{"norm_place": "pre", "norm_eps": 1e-05, "rope_theta": 8000.0, "attn_scale": 0.177, "bias": "none", "parallel_block": true, "extras": ["capped logits"], "init_std_o": 0.0, "optimizer": "adam_atan2", "beta2": 0.98, "schedule": "wsd", "decay_fraction": 0.931, "decay_shape": "linear", "train_tokens": 101400000}
Each number is 200 + 20 x the weight over its row's rms, rounded and kept within 0 to 999. Layers, rows and columns count from 0. The size before them is the row's rms in percent of the matrix's.

# layer 2 attention query, 96x96, rms 0.128, rows 0-16,32-48,64-80, columns 0-47
152,199,208,194,208,221,196,192,211,153,174,177,216,194,185,198,177,166,224,187,225,175,200,182,218,195,201,185,193,181,220,189,188,220,195,199,162,206,221,192,167,248,216,222,200,189,207,212,221
125,156,233,196,184,241,229,191,217,190,187,180,206,193,172,196,189,179,189,203,187,182,196,221,187,146,199,171,220,216,209,210,216,202,155,213,197,191,219,192,204,224,196,218,202,236,205,202,204
120,197,202,208,196,226,223,195,211,188,218,227,183,198,173,196,222,189,198,179,212,188,199,190,179,203,195,192,191,184,204,171,226,198,170,236,176,214,192,180,168,175,212,226,217,228,196,208,221
088,193,189,185,157,220,215,194,226,204,197,175,224,209,190,163,235,167,205,192,193,174,188,223,182,206,198,152,214,189,232,186,197,213,179,186,204,199,164,177,183,194,205,217,179,214,178,195,214
128,201,179,210,180,243,200,197,220,192,197,177,222,195,175,169,174,196,180,174,198,192,199,195,181,219,216,173,210,172,199,180,207,217,163,206,181,212,205,182,196,220,213,230,213,223,190,196,196
078,204,245,191,224,205,198,252,162,196,216,204,207,188,204,208,191,227,179,201,174,186,178,184,236,222,201,203,197,215,206,194,226,193,230,205,183,207,229,207,199,243,228,219,190,182,205,218,202
086,217,186,216,207,211,225,211,156,215,212,199,235,191,205,186,210,231,202,208,196,223,174,157,215,207,197,185,194,189,217,199,204,192,212,190,184,211,186,234,216,251,206,233,194,226,217,207,192
072,218,221,173,226,211,220,209,190,192,210,191,208,180,211,236,206,199,193,207,184,190,174,210,219,204,219,239,204,227,217,209,165,221,216,186,190,204,247,214,174,214,204,193,177,164,194,183,180
076,192,196,191,164,202,210,193,212,203,169,219,175,186,163,192,212,163,176,203,178,172,220,233,159,190,223,213,210,194,213,203,198,210,189,185,225,199,165,210,170,194,189,198,147,213,191,179,208
092,202,201,196,198,206,185,186,226,228,193,197,191,193,191,172,168,151,213,232,206,199,247,215,190,173,212,200,215,217,191,193,206,191,177,192,206,185,193,176,198,180,206,179,214,220,226,206,219
089,201,208,188,165,188,225,196,229,192,238,192,229,202,149,203,162,171,210,196,192,185,235,214,205,209,219,219,215,181,187,210,185,188,202,190,199,200,144,184,174,188,185,192,192,197,216,203,239
074,170,196,207,182,191,211,198,222,170,206,212,209,201,199,178,188,201,181,211,186,180,196,223,176,218,187,214,245,176,207,194,214,203,159,184,213,173,179,176,184,168,183,182,175,216,181,198,242
105,221,221,216,208,186,232,187,178,211,215,206,229,159,194,204,214,224,209,174,204,188,180,194,234,188,209,180,215,210,199,208,187,209,208,214,187,235,224,189,219,218,189,253,195,193,182,192,179
078,172,200,223,198,204,193,185,223,185,200,227,182,199,241,181,195,205,181,201,179,202,188,228,188,197,180,190,204,192,176,220,242,187,161,220,224,180,234,200,219,163,182,187,199,214,158,234,190
089,192,172,200,208,214,160,200,194,168,212,204,228,208,207,219,190,192,177,217,190,184,190,186,172,170,217,248,203,178,221,208,205,214,205,184,210,198,190,213,208,230,206,173,183,200,233,201,198
082,206,202,187,202,223,217,196,194,219,214,205,223,220,172,225,192,208,184,217,196,149,200,199,210,217,213,244,193,164,243,189,179,232,230,171,231,210,191,210,200,179,181,241,190,185,167,171,214
118,174,256,192,205,210,223,171,210,190,190,227,205,221,186,205,193,208,214,204,222,183,212,212,194,166,194,210,186,208,199,172,240,178,189,239,222,184,179,170,202,185,190,215,209,211,204,206,210
148,258,202,232,182,218,199,208,173,213,208,202,200,192,221,218,188,207,210,214,188,211,211,209,232,200,225,232,204,186,230,180,188,195,264,171,176,197,201,220,211,238,216,199,182,162,221,215,181
148,232,160,201,185,239,184,230,203,204,207,195,205,217,209,233,215,168,176,201,195,220,233,166,241,216,232,193,202,205,185,172,192,226,218,216,161,205,212,216,207,233,222,203,195,212,208,212,185
091,184,218,169,199,188,192,222,213,158,204,188,217,205,182,200,207,229,204,160,208,200,176,199,200,197,225,173,192,192,198,199,222,195,158,229,200,197,186,190,215,176,202,206,204,215,161,173,200
077,191,209,183,184,159,197,231,193,173,161,191,200,202,202,178,195,247,216,186,216,200,222,228,241,224,237,216,176,175,195,192,176,211,201,194,207,206,190,223,199,240,182,206,170,219,220,180,201
182,243,206,213,207,189,226,180,154,213,185,184,191,200,201,206,204,203,211,182,200,210,191,170,218,227,184,209,209,185,236,199,191,201,250,178,163,222,202,201,214,221,236,204,213,174,196,214,195
083,189,184,206,218,184,187,202,189,211,219,167,206,196,204,174,198,168,209,231,183,196,218,212,159,199,226,150,199,217,196,218,219,174,203,175,192,212,173,198,194,225,187,189,165,207,185,211,211
100,215,186,188,149,163,221,214,188,201,208,210,189,234,185,191,226,215,214,201,219,226,206,202,208,222,236,162,181,165,218,181,192,196,215,192,207,212,193,226,173,250,162,212,222,233,202,198,219
098,213,178,175,214,220,211,199,213,164,214,191,191,201,192,215,191,141,192,204,206,215,225,215,143,177,203,174,185,225,157,192,195,169,205,209,212,195,209,220,206,201,202,175,173,198,211,165,177
075,201,180,247,212,226,202,215,157,172,196,215,209,200,218,221,227,208,164,182,201,179,199,200,175,208,153,183,216,232,202,191,208,189,209,168,196,190,231,202,222,182,213,175,180,165,192,200,150
073,187,200,168,180,178,221,166,256,222,218,215,224,223,196,169,183,180,205,236,227,199,204,212,207,197,211,201,176,173,215,194,220,204,184,180,169,174,164,204,192,178,201,215,213,201,202,205,231
094,195,178,183,184,211,212,191,214,211,217,192,191,197,197,228,222,191,210,222,176,170,189,199,166,185,188,154,218,232,218,230,237,195,195,197,202,185,179,197,216,161,230,178,192,149,185,205,213
079,188,182,188,208,214,213,189,214,201,212,194,206,195,239,227,216,186,223,246,192,192,164,207,192,171,192,197,197,213,163,208,223,191,141,221,218,212,213,204,226,200,195,191,179,195,176,211,189
102,203,216,207,199,234,237,173,186,198,202,195,195,194,193,195,210,223,214,162,226,184,198,213,224,184,195,214,173,168,195,202,210,198,190,228,227,204,217,214,224,227,195,220,186,218,206,201,169
084,183,207,203,197,182,198,185,189,187,200,217,168,192,190,197,195,228,196,160,191,208,201,210,234,222,207,205,206,180,199,184,206,228,181,240,237,198,210,194,226,229,199,232,219,226,183,204,194
087,245,203,192,183,195,181,199,217,224,197,190,210,195,221,197,188,185,193,198,193,196,188,186,185,201,199,214,218,206,243,218,189,176,222,168,166,212,192,194,180,182,191,171,207,202,237,185,208
073,221,242,176,198,206,163,241,181,209,210,185,217,176,200,217,205,216,194,216,228,197,206,224,189,187,200,167,194,198,184,178,196,177,203,194,182,220,229,207,185,185,208,175,191,206,230,174,185
137,190,216,200,219,200,172,204,223,221,206,183,198,230,208,178,216,209,208,203,205,185,205,173,191,207,227,190,186,172,170,178,180,244,187,203,222,143,203,193,174,166,175,227,204,222,185,198,210
103,202,188,255,182,196,184,211,176,226,192,198,189,226,224,192,183,205,178,174,213,211,212,242,204,204,166,230,172,180,164,206,208,207,187,227,200,212,210,189,199,206,194,207,214,194,204,215,174
159,229,201,183,185,189,201,188,180,199,183,183,186,198,200,238,181,213,211,188,186,210,187,169,223,207,210,204,190,208,200,187,198,195,260,173,189,185,202,246,226,201,198,188,181,174,193,183,181
109,220,192,244,225,196,197,188,187,216,172,200,178,221,191,158,242,174,193,222,209,203,185,231,170,200,201,214,213,224,221,216,210,181,176,196,219,225,231,202,202,164,195,204,229,196,212,190,175
100,201,165,202,203,203,202,180,208,238,213,203,212,237,191,199,205,171,203,193,191,201,219,214,187,222,188,199,219,169,191,213,221,177,194,195,171,191,168,203,188,171,195,179,202,222,241,172,230
122,183,204,171,171,199,169,212,176,180,175,187,211,196,199,206,221,182,193,190,222,185,236,208,194,213,234,179,222,202,190,214,202,161,155,222,216,210,172,157,180,206,194,186,219,196,202,171,178
090,178,222,196,233,191,244,198,192,190,187,246,195,191,207,167,226,214,191,192,190,188,178,198,231,189,209,218,200,220,197,195,176,220,209,208,198,191,255,179,195,189,213,221,197,181,172,191,160
076,199,238,211,242,229,232,203,197,195,184,201,181,205,216,166,196,225,207,182,169,208,176,201,223,202,207,188,169,205,193,187,216,215,216,207,196,211,235,191,195,208,206,204,228,194,173,212,153
082,189,213,194,254,208,230,201,201,189,199,212,207,194,196,180,221,217,192,206,179,189,186,199,206,201,212,227,171,220,220,188,179,204,231,215,204,200,232,187,208,189,211,208,184,195,171,191,164
096,207,190,199,206,207,236,183,225,219,225,227,236,208,190,211,146,158,190,230,192,181,205,192,173,218,197,220,235,188,225,231,232,171,211,203,178,213,171,202,179,163,226,172,193,194,212,224,229
097,193,185,209,172,191,183,192,236,209,195,197,214,171,207,191,215,178,169,222,164,196,208,232,159,190,189,183,217,218,206,205,212,187,149,182,179,171,186,204,219,194,170,168,197,190,210,219,181
098,216,182,145,198,184,234,177,222,212,204,207,197,202,173,215,157,166,223,192,216,218,193,200,194,182,197,228,208,211,204,214,195,210,209,193,183,176,154,197,150,186,211,175,212,190,191,188,229
087,187,191,210,158,198,199,200,235,199,237,200,210,224,180,220,175,185,196,232,203,193,199,214,175,221,181,194,209,168,215,198,223,198,183,193,205,191,155,203,187,193,188,190,194,238,199,205,236
088,206,167,194,209,220,202,189,203,242,229,173,185,205,190,193,189,193,222,225,230,183,170,199,223,157,199,183,178,200,231,224,203,186,168,176,204,226,199,177,192,186,164,206,203,234,209,205,202
093,172,188,222,196,198,179,198,228,184,211,227,194,234,212,199,224,196,207,221,207,172,197,222,189,201,189,197,170,166,210,218,223,180,156,202,208,183,217,182,210,194,168,210,190,228,196,210,165
090,184,232,187,195,154,173,223,192,175,195,213,212,188,205,195,201,203,161,213,142,197,164,189,189,225,199,215,244,194,195,189,168,208,209,174,187,201,211,209,222,219,234,177,161,157,199,171,217
093,219,194,197,190,197,227,195,171,202,184,154,173,187,186,196,170,196,188,189,215,199,194,179,209,214,209,194,223,188,222,197,166,191,245,187,223,230,184,240,193,199,195,188,187,189,213,163,251
118,221,235,233,220,226,217,173,198,226,200,203,171,209,210,188,195,199,235,207,189,199,168,216,184,198,163,190,195,179,238,189,203,193,194,180,200,224,181,206,193,193,202,224,194,232,203,237,222
# layer 2 attention key, 32x96, rms 0.114, rows 0-16, columns 0-47
106,192,225,216,206,200,175,219,193,198,219,188,226,199,223,238,182,204,164,188,156,178,178,200,232,223,205,187,209,225,211,177,176,186,196,181,238,205,179,189,196,238,198,179,165,192,178,211,197
125,241,198,194,219,199,218,200,165,195,191,198,188,220,197,159,199,199,211,185,213,229,201,208,203,225,188,192,161,173,188,208,195,210,218,195,181,194,201,236,203,212,220,184,205,197,196,147,217
112,201,162,164,221,195,162,215,226,168,207,187,242,195,166,186,194,185,200,210,196,224,233,193,183,201,191,223,186,211,211,194,178,209,187,214,210,195,230,184,192,206,182,215,177,165,201,207,207
094,176,157,178,203,188,199,240,210,184,203,223,170,213,188,207,191,176,157,207,185,210,237,181,188,207,196,184,197,189,199,187,199,223,201,222,200,204,213,171,163,204,231,226,203,202,195,223,209
054,197,193,220,223,177,182,204,197,195,206,190,210,178,168,176,188,219,198,197,187,244,164,189,205,231,207,199,235,227,212,191,182,198,214,225,196,220,203,178,179,214,184,200,207,188,195,209,198
137,242,199,220,189,199,190,196,197,231,198,185,204,207,258,205,189,200,218,177,180,160,163,189,221,188,186,201,225,211,183,194,203,182,212,192,201,209,177,215,196,207,167,186,195,211,195,188,191
080,237,257,248,214,166,180,189,163,232,163,181,176,172,220,196,201,221,201,173,208,198,195,186,229,219,217,216,217,194,208,177,199,207,209,205,168,224,190,194,216,210,186,229,184,213,198,203,208
081,193,168,207,178,217,187,187,201,226,191,182,215,218,245,182,204,225,234,163,183,165,199,219,231,209,231,218,172,217,173,198,197,186,192,198,209,185,193,242,201,178,182,192,186,173,175,188,191
089,157,197,194,202,204,179,239,233,173,209,202,211,227,194,197,208,191,218,173,209,225,220,181,173,223,196,165,178,212,189,179,207,220,177,219,207,197,215,180,176,183,216,203,202,192,189,204,242
091,209,181,182,218,179,223,182,240,215,218,190,216,220,181,165,195,181,209,204,227,207,232,248,185,218,223,189,210,200,191,225,164,219,199,214,200,149,191,196,186,181,212,168,198,178,199,185,215
090,191,161,203,197,174,203,223,197,190,210,237,212,213,235,220,241,203,194,197,211,223,213,207,158,196,184,190,187,202,214,184,194,222,205,183,176,196,216,200,215,193,229,146,204,171,194,160,202
131,158,173,171,196,215,205,173,226,200,204,220,190,231,171,182,180,166,186,211,210,222,206,221,155,227,219,198,177,190,196,222,212,202,192,193,231,205,204,194,165,203,221,199,201,209,215,237,215
082,216,225,194,180,190,191,234,223,203,203,196,211,199,181,197,149,194,215,211,198,178,231,186,178,194,197,191,194,185,147,233,193,183,190,192,208,219,182,211,197,179,161,215,219,230,223,207,236
101,172,197,192,171,222,203,173,226,210,191,203,181,209,201,223,193,150,195,198,190,165,189,213,188,184,179,227,187,212,191,214,242,171,181,182,255,176,197,241,206,174,175,214,168,223,198,215,213
100,213,212,207,206,186,202,201,184,184,212,207,209,221,222,215,217,227,198,192,200,234,172,191,227,187,191,185,186,208,190,184,229,235,198,202,172,215,210,192,179,248,234,159,188,174,183,168,154
108,233,186,200,210,193,190,224,213,184,198,168,180,205,191,184,185,197,215,210,234,223,217,189,210,218,191,182,212,224,176,204,164,187,220,221,198,203,215,196,172,201,201,181,172,183,209,184,162
145,188,214,218,178,195,225,186,201,208,175,209,175,190,198,170,202,208,210,219,222,195,171,223,207,222,229,166,224,172,196,218,189,197,180,190,161,220,183,218,189,173,186,184,223,249,213,195,200